Weights of a small GPT-style language model, trained from scratch on English Wikipedia.
Size: 23 layers, width 192, 6 heads of 32, MLP 512 GeGLU, vocabulary 4096, 11.5M parameters.
Architecture: embeddings untied during training, gated attention, norms scaled by depth, capped logits.
Training: a variant of Muon for these matrices, 397M tokens, 12125 steps.
Each number is 500 + 25 x the weight over its row's rms, rounded and kept within 0 to 999. Layers, rows and columns count from 0. Numbers have three digits each. The size before them is the row's rms in percent of the matrix's.

# layer 16 attention query, 192x192, rms 0.223, rows 93-95, columns 96-191
103:535528503488505498563472488467494487468561480482533528498515492531484502435475493528489483488483531528507489538479518511489503456507534480517508514490502488459542471482502464487501476503476496471538519542536478495489494528535556540525488474473483528490504511534481514529482502505498522497
098:502472450476499507483490487470475536472533533498500529542486486450482526530511476514524488507509494577504514464454493500510505503499480496481454528509509465454500522528462485494535455485495479500518538546504483480531474477455478502456498502496517474494522532469479510493488477538484504479
094:493495457545502486517557474493450494525543495452467477528504495516476493512486466546474544491512472476476463524533496512485484501498515478489504472480526515463531506498501477444512482497485486526495513502513514482515474473493496489514523481541496481470508495493485478516464504506487538496
# layer 16 attention key, 192x192, rms 0.224, rows 93-95, columns 96-191
103:477527528498509506509460481505495499494531514513516515497502479526495506485532517443446494527486542538532479505503530496486485493538500491488480467480522449494493482510459466480503482497524452505521484485548486492519468497512515474488541535486493525480496503504501493491482512540506495499
099:532508485516511509508480495513495535522514498509487537470475492469506522462490464503468488483506511490477552522498499555506468478475481423508479456493557525465550496493455447445471512490509493506500513484531488510476532503488492496490535530482488527522516547507482466440518498528482512515
095:519486530491509524470524482460505522480525489534470514483509510523481501487478490526499482521529479470492508503529534478533523479494509511525510500519504517513452523482464498495458515503506528466493544503509492496514465492469528501448537460483517495525437500483465504517474554499499422513
# layer 16 attention value, 192x192, rms 0.15, rows 64-94, columns 96-191
093:439496494516475488503472543521472483518477487517508496522522528541526453509491528505491552492502533533523492455490492510508504508507489517516500506491505512501473495484528516485485492475452498518524494461486508481529462511473475492512531528494516496482491490523525509420481429540563513488
094:464503512523511516478479516447478555494450522498552439514489517475493483473465470521512502453484475510536539524510507447490522492468482516495489513447499501512528488514532483502465510506465511493491486549533532502499485481529512476512500547488462497507503512505524456456475528509489542500
095:464514470539484478492501524526483499465519493463477456502503478520514458460516480497447507460504464502519487535470479507514485497548449471483496504505501468473472516478523500495453505479529507524531539530517487507529505494525531496503464477476468480493460476505507511506542505500527524537
096:505479450486450521520462506503472512478554488478518523479472482525452480495507496540509503482515493487476465480513525465508518485477474486514552516440517514492480486499486488491526481491520496487529464518491536533441517490492514469524511526477499506513487468500539484497490471511467509512
093:494490471529515479481513526533558512503496513460536477521463513473464545529508483505527493510499494495481507465506519484494518510482495524490532515517520504543500490458446472522476482455464514471497461495499478503513433494478532504513521457557494491475490466523494541501487486474513469472
100:509482488510505471518475480488493484519451532468484496462453489459506498515497495496503509496501529549490498509470462520487510566518525492483461524496509509502520498528517490526521501533547529538524454462498505433525544496505472440490506537525492488506514514487513491484471536465541502519
104:475501518536535493507484499493532494490457495488506492458491503479495470512521547499527508498456486447485487485515491514462477509536468479521542506506457498518529509477562495501522467472506545521542463464491482476494478540518506476496478480508506488495474490523473461537468508531532476478
104:523552465476509517517528497548527494478467474522543550510505493507520494474531489509518512497490513454506466553492474510499468492445524506478470461530506492522483527508518490487530536492511512476509518517488524519521510514473537499495488450513516481511548464505494516534457490485494517487
091:520468493466512518502503491503458526509529490520499502528494456526505489528485466516458441515540538542494458505525531515484470484493479487476471538510485526512547514525475511510501508525504537474514479477520504531447517514525485500521516502446495477491463502499461498581466507472509487477
092:514504518490466497523562504490466505509500552530512530529474476524485517491533538512493504496468532533495495492543469497481478481554482439493498495507518494551504483480505463521475476514403479482505488491479518494493468496478468485472504520528509509502514496457488480488564508520489510483
097:531490526479498513436473491480460473494541527456476516510509473487527528512508493480468503534472512492509476494501459500527532540482497488477486488552501498488524553481514528455500505507517513515514531504495508489493482501489524491472493469448508486480491500485468506505587517522501514502
101:499530498462488505524516452495523482504480465554496464499499529518503485517529479560518496500472475498530491558535485501477487505503500458472510546514497484503479485433514470481509457497562500502517508506466517550496459542477424492500522498443512511480482505561500489530470514493492499534
105:530490571488470507493475541490545515523516500478500471464464515480519510498527491490501477494547502518469502467549543515532463490474465498520500475488516501480512533467506484532464435487494517522493536505476495482524504557504468484487508539500530503504522454493497486510494501442535496497
099:480533469474508533490462550474529525503472513493492509491495548478516495534494490468490552524499510508482488507464466472460553511515494489519508510499508477473528514479523531519496459534488497468492455463494523467479479521523481492530548472491474505490486479457483494502503526513517508518
101:464565514455521547531518517492430480471532494476519520493481498501481496534474506502486528528498514484521556489471511506505462499539446525529513486519458504493519489513515465519506514542502532486470484475493455497471452514466463525522514502504492490490477466522488515485499505498466468525
101:549498528508511476480511532474484502503544463469513520513520540490546502495535517477509490474527548497479511503531584526497520489517483479473523482480515492497503495492474485492474495454504496526535509517541528498450527534480553511520518475467487495524510516493498537522489513495499526486
093:501499491532508512491525546482506533514534491464474510521512513463487505457502503503516536502510483496499513469506506512514512434454508440490464486486491499519517506516535522524484521446494509538513542494471514462522451475487545516511480528516515495508514504487500483512495570486511557519
100:512507504520480479535491477482473522510510542534520500517489456528499504471477457513473486492488555473517493503519455515548506509521484494518498534514497512515550497489478486534492520495537508537506491523516510520500497486458548512498497495527458504508533501511481505516507494474479500497
104:474507483470504506468466493534508491519491500514531509507471443504504505509483486452517504509508462488535493489512524468522490498546520481512456490497504529519473511506531457487480520458489527499516455488510506520508461514459495521539537546526529552550530483493469509520473511504536474488
104:496506513515526521472487439537490542471522504472500508506473480473502496486482519557453553522525453508534503464498525504468471452505462475459482485526489484529469460456485494515536503474491522480480512531500508497514544460446502527504501485475503497517493469457499498478509510478484474490
099:528475496547485475515477491457471567515511501537539485489480468504504476444517509511483473506500525478508516506528489514494499494508524515527587480503513465548510508529528497469473446461500514502501518517507509504537510486513487500538484465484532502518483488532485501459473501463475553533
096:511481489499487539521508518489514526496451533550507459459509534474485480536502470506495533484516513446516499499468497483517482494541512511516477516508496505548471500524489478536453499496535524522480513518535518504526512489500494509504500485474473486464520510483510518500511509472458496481
097:505476490513484503501515494494503540517485488462513488487519546480472517528531536522525518536476470470524543522509486514491494460468492513480469499434481467468505497490464483505515482522492538491512531491484477532484543511527532488496549482497520467507495489474509493499450489451535485484
100:500512517476506494456508570488491497452489510512501518503454492483515516528508511466492525434498545475486511473500471516485481528510535531481502514531494486490494485468544506487493484475466518530529490551479524499484509483470519496551533484510518497522515497523474502532486493468555532518
100:511517521479457520507474456488532478469473513507511551502532504526495497533513516495496521523458552506502494474499476503545493451512543507529536490492465497522490510540510477548482479517496489480504452479459502504509426508527526513473470561568501493485518477551498534510510501508528451481
094:499507539519514468503468489465493481516504501500548509492496506493471500523514493520482503552546509545527531543502501493542510510496528461458514493479527499519475527468470517507507536471495473503497471518509517479470498513488508549515536474485510510531540546532566504485502514500460534482
105:484494527494503484465532460505546483526511489478480525512502521482483468488448544496528493503450511504475524536457518474487512544516469491512443523492474497522493471519490459468466511495449522502490464497498525492521486517531512539503503521529509471509529512447492503489491500514499494494
101:482479470515533497533506488483481531440490508452477525504527502531467490473522503496471486496516473500531530525505528519528482511537504470506453555497468507482508466486482475520510468503467494530517521574524524489532498497526493494525518495503499530490467506499535507522453511518526491545
100:510504498429521533502465484475520537536463472478538509524485528455486491517500520529526486535445481520477505493541474519521536520476486505499505515563516531511484492523510473498538467499486504497508494514539456490489535529496496496509522506499524481549497499537474469521515525495500495536
100:453494493487504549512496502509495503522537553466474512520457500455482529553478465499503541480511479473500519487473518487484503537520505499492510503504519513490532470492505495489465549502512524530515532470483462533459484479481498491432496531480476505512505471465476498478510498503496517498
106:501551468530521455495467524483449517493452540523505506501492494519478461503452494495482462489493509535489488475508463520531499515520497531507479539531507457511489488535525516475447499515527500471542474530498529486497485471475485517516528463495471491468521498472507487539518519489507486515
# layer 16 attention output (transposed), 192x192, rms 0.141, rows 64-94, columns 96-191
095:494506462476497515503495479478503485483523538499501501524469530474465535467520467524445500563536490483504512526571532479441505459486493533519491543501499477504517500510528506497535487474512488489524508554500498532487491502501532466535483512510491496501515536534462526522493496524550450477
090:517515471498507483511515537511500459528529456458434501520473509493542481518505489471484494495500558495465454451483536558502491471502526467490489490495456515511488490486499538484514494513518477504507496493501491484486534500521501521474467468529501497469486471533494536516534507426451487461
091:526517506475471503492495457485513450498476465479500522509518525497519503510513486503515487462484544481517487485513507505500467480482509539541481502525499530489519471513476480501551511526481501496475467478497515499516465506493475475501513507490538539479491495546517486508485518551534509479
094:495483505458515507502521499515480472505484502481479467495501503465532503526501474493482478519473516511542557501485521502509476492490459527485473527519490455463468491504538532535490538501478477547488506521498484482472457512506516520554444537517471494461499479544486486540478509498523508486
091:524567512505524528517490555507498505506474543532506525493535500542514517507494519510526527497469486503495515478475520487473481483500485504512474507491532484501490511518547529486513514478502455507499502537529548525476504489498506505494507550459500535499501521491529531503482520527504466509
100:527534506504534468494512494520503519525493485521510516531504498546549490456470475505495469508533492478502495485515496504519466471482521521542541492474498547502486531492487471477456494474491487485468507533506477522485512530548523517507483508502486520491504473469497523515528533506447508501
106:487467507467478518496463488496436501477546544491464542531488500528510496523522494489474492504493468506477533474488526474498477494478493468546475481483514500514444496492432500502491519496451486513460517488520493496504521479510494521491527554471526507525528470534534486472521480464496503548
102:487507519524486470513541501492513508479452483505517483503489523498484488499508496555465536497520444532547507470510498464537460546555464503505497488523493536465518487512488493486466454503488526495478465473529521445487508489499548537518504515515473551477483556478528502501533514523487530524
090:515512488481473517483497463489523498471437463518471489481485494501522552483487516499462524465482478499520503451468507503520526499479525464537531499524497511483473523486533475538504513514497504548557503555508536491549507538512494500523483515547465484485498451448526511459491537523525523490
104:454512487551499503485489485502498520453498518507522484500479545493459485531498494480526494483513511493482508510494520522475535509464518547535459496486476528519465518531491540502492536513499533540486534467507501486517486477499519514541553481462489504511546506491480505515483449478541512502
093:485509480519465491516478491532522481495460460546536467476498501498511526498519484458517461434511501523513513504530460526505480476505526531521471478485496546460479493487479483520517471501557499509506473525484481528501482543543483476509516579552502526514508476496536514500483501521509468495
096:527459516531518497525512478459507511518517517483479548456492512485527503500460502504481500476499534518498507476477468447497477508504476482512471424521509493511491515521490479485459551505472546509484520467478462480508549473523477463512469514472485506517454513518485496475546510483520486495
097:491518465496514507501504465515456481534494491525515527480514495477507452437531522535497487515503521453526494526455454496481514451479492553511487529496442526517472498557507573537539514480490470450537514491469499502499495435464490499480495515501526513520486536492511482463521477530511481521
100:517525530529507471522529479498488474528486467482493522508507477543548482491484519528478536493559510539487487504565569514518492489492507539520456552490520539538450484499501499465481540460506478519512501518521490499522524523501549501485447485516519557480484506498503529472470507531463538517
100:519464532528496453543496479481474537481453508498506485507480502496535521501498508493548495477493497498485476503531504481514534531523549502504488515488529486500477530494496500521481471531509520534547507529524508495470494503523538581509540506484481490544501495460556487516514518471496460505
102:479478497471505470524515488540501495532476499526483501501506447495467562506488499501512513526503449515506497546504483530503536474459489535473510514526466477470483464523530496523526526536509472475511511504466511512532487499504489492510480529485519520491529496500510508437498490518486495515
094:504499464514527503495434539541516452547455511507510474500507516503479480515502495510446506493492502478473463508448539487504511521505522506490475507501444483472532498501488495492516526475483503474452501479540521478483495516497463481482515482476482501476485523480499470444494515534507479518
093:478501508468499539457525518489483491495529460514532473536470475533478489519541537460542530492484493502473466495499520486496534487508483499442499497455481470457406505502524513429470494528465475498503536504482483508473531503510492526486495480474539520476515546486516535517461494541502502507
099:507532503512491491509534525531523526469523512486541488532491547490488494468529541547477556539481489483504504456509527499497532475504491495501518498511524478510477482487483541528493446530527494507511536499509485434533517506539511458485497488501473524482448524504553472477533452502493535501
109:459516507523525468518515499468505461467523483495519448479512537495531497519484476471543474507483520480494479526542492506488531590509511499537530474466490503544525542535511455506493484517514495527534528439509522480510528507522523527509460485504511459492511481516437481516505508551519477521
095:468476521498492522490509508525546466518547465462490537504531500490450550520471515508497505531491468476500484488478478538518527487495519503466453529493479508493530481476465510503507544523514494525508543480488464521493526519469481513513488515491522529473541534498510502493517450513551477489
098:494495481503499463493511470494487528514520449497471489515502470538507478497460459499549511512486493537462521469513476532501495511496477487516557505508501507453502452479526497510532530511473486478551483532483538503478496473508484511523506510480521522537465536531517506514480506528491518529
095:503485505476515501532503493474516492523496495528479507490532484503542488489453508532505490502489469510479510511452523521487468539514478493515519530519454533497494506544483532540505509487540490491482477493504517461543507460509441519523501516508484506499468527500443489462523499546498482529
107:507533489530516465540513465531520483556538473482478490494515507496495550503480508454510508508550468541494474534547525490529491488520495490551516476470508525495515504549480521488535532515499478508502535539493477468506538533483507518514540492474516461488494496476517489481556510486484495459
098:443522511510504521479460554515485484519488499492537491489515515483446492508476516479517532492553423499483502543520517488473530494453535499502477472491502462524518471461506510492481512556488485514497509537520467524487538514465473474497528494462461567465491487472519488519509478501500502482
092:519471459440479516526511543550462500522505544479485488516490483489526484489482529482511495523481458482476492424505485518506522503520487515481496470515469505453483478479491500452481478495460478490492458482485480531491499507524483477486486484506484495513512479506467455472496516482474462514
100:470489526513498472506452503500517525529514464530478487509505473524491472504535480496498524488519489497483516505529498493516520459514508507466532512532506527523506545513534535487517488472502529508505486471542516502514576529473521520452474506481468502497486483520481453542500472477498487498
098:524506490465477484536497498479500525489465530531496457532510538443544503490526490492521518489524538535491453505449459480463565483517488509502542501500487517500477517502521523519477523532520523501438470459526524501530478488467519532459509513465506443482501508510480504507513493535504511503
097:517478541557515477488515488501512520496552528516466525476481482478498479474508512461480509475493542501508518491472529482505502499500538481526473471439480469503527484503476524522487509520505498464500502491516524491475549490479520578483465512526493553463471486488496515462507473461491516471
097:534505489533477465512482502501483517528504497526540488441495457547493491461480537490444465446443492486494493490516527507530504466462479496498493491522525497524475512484492513500529480496506524488497485526468509500491481525509498509532535504482529468510473499511511505531517525462494498530
100:502477486496484483507540512523513513548509522539491477509519512498526520487566518486534504478495503492495483491457498512514531476526504510496508514491530521460527518461524499506528536480476523519509504517501481509488493535515502523515528492461500453520512525514545520498490504475507524475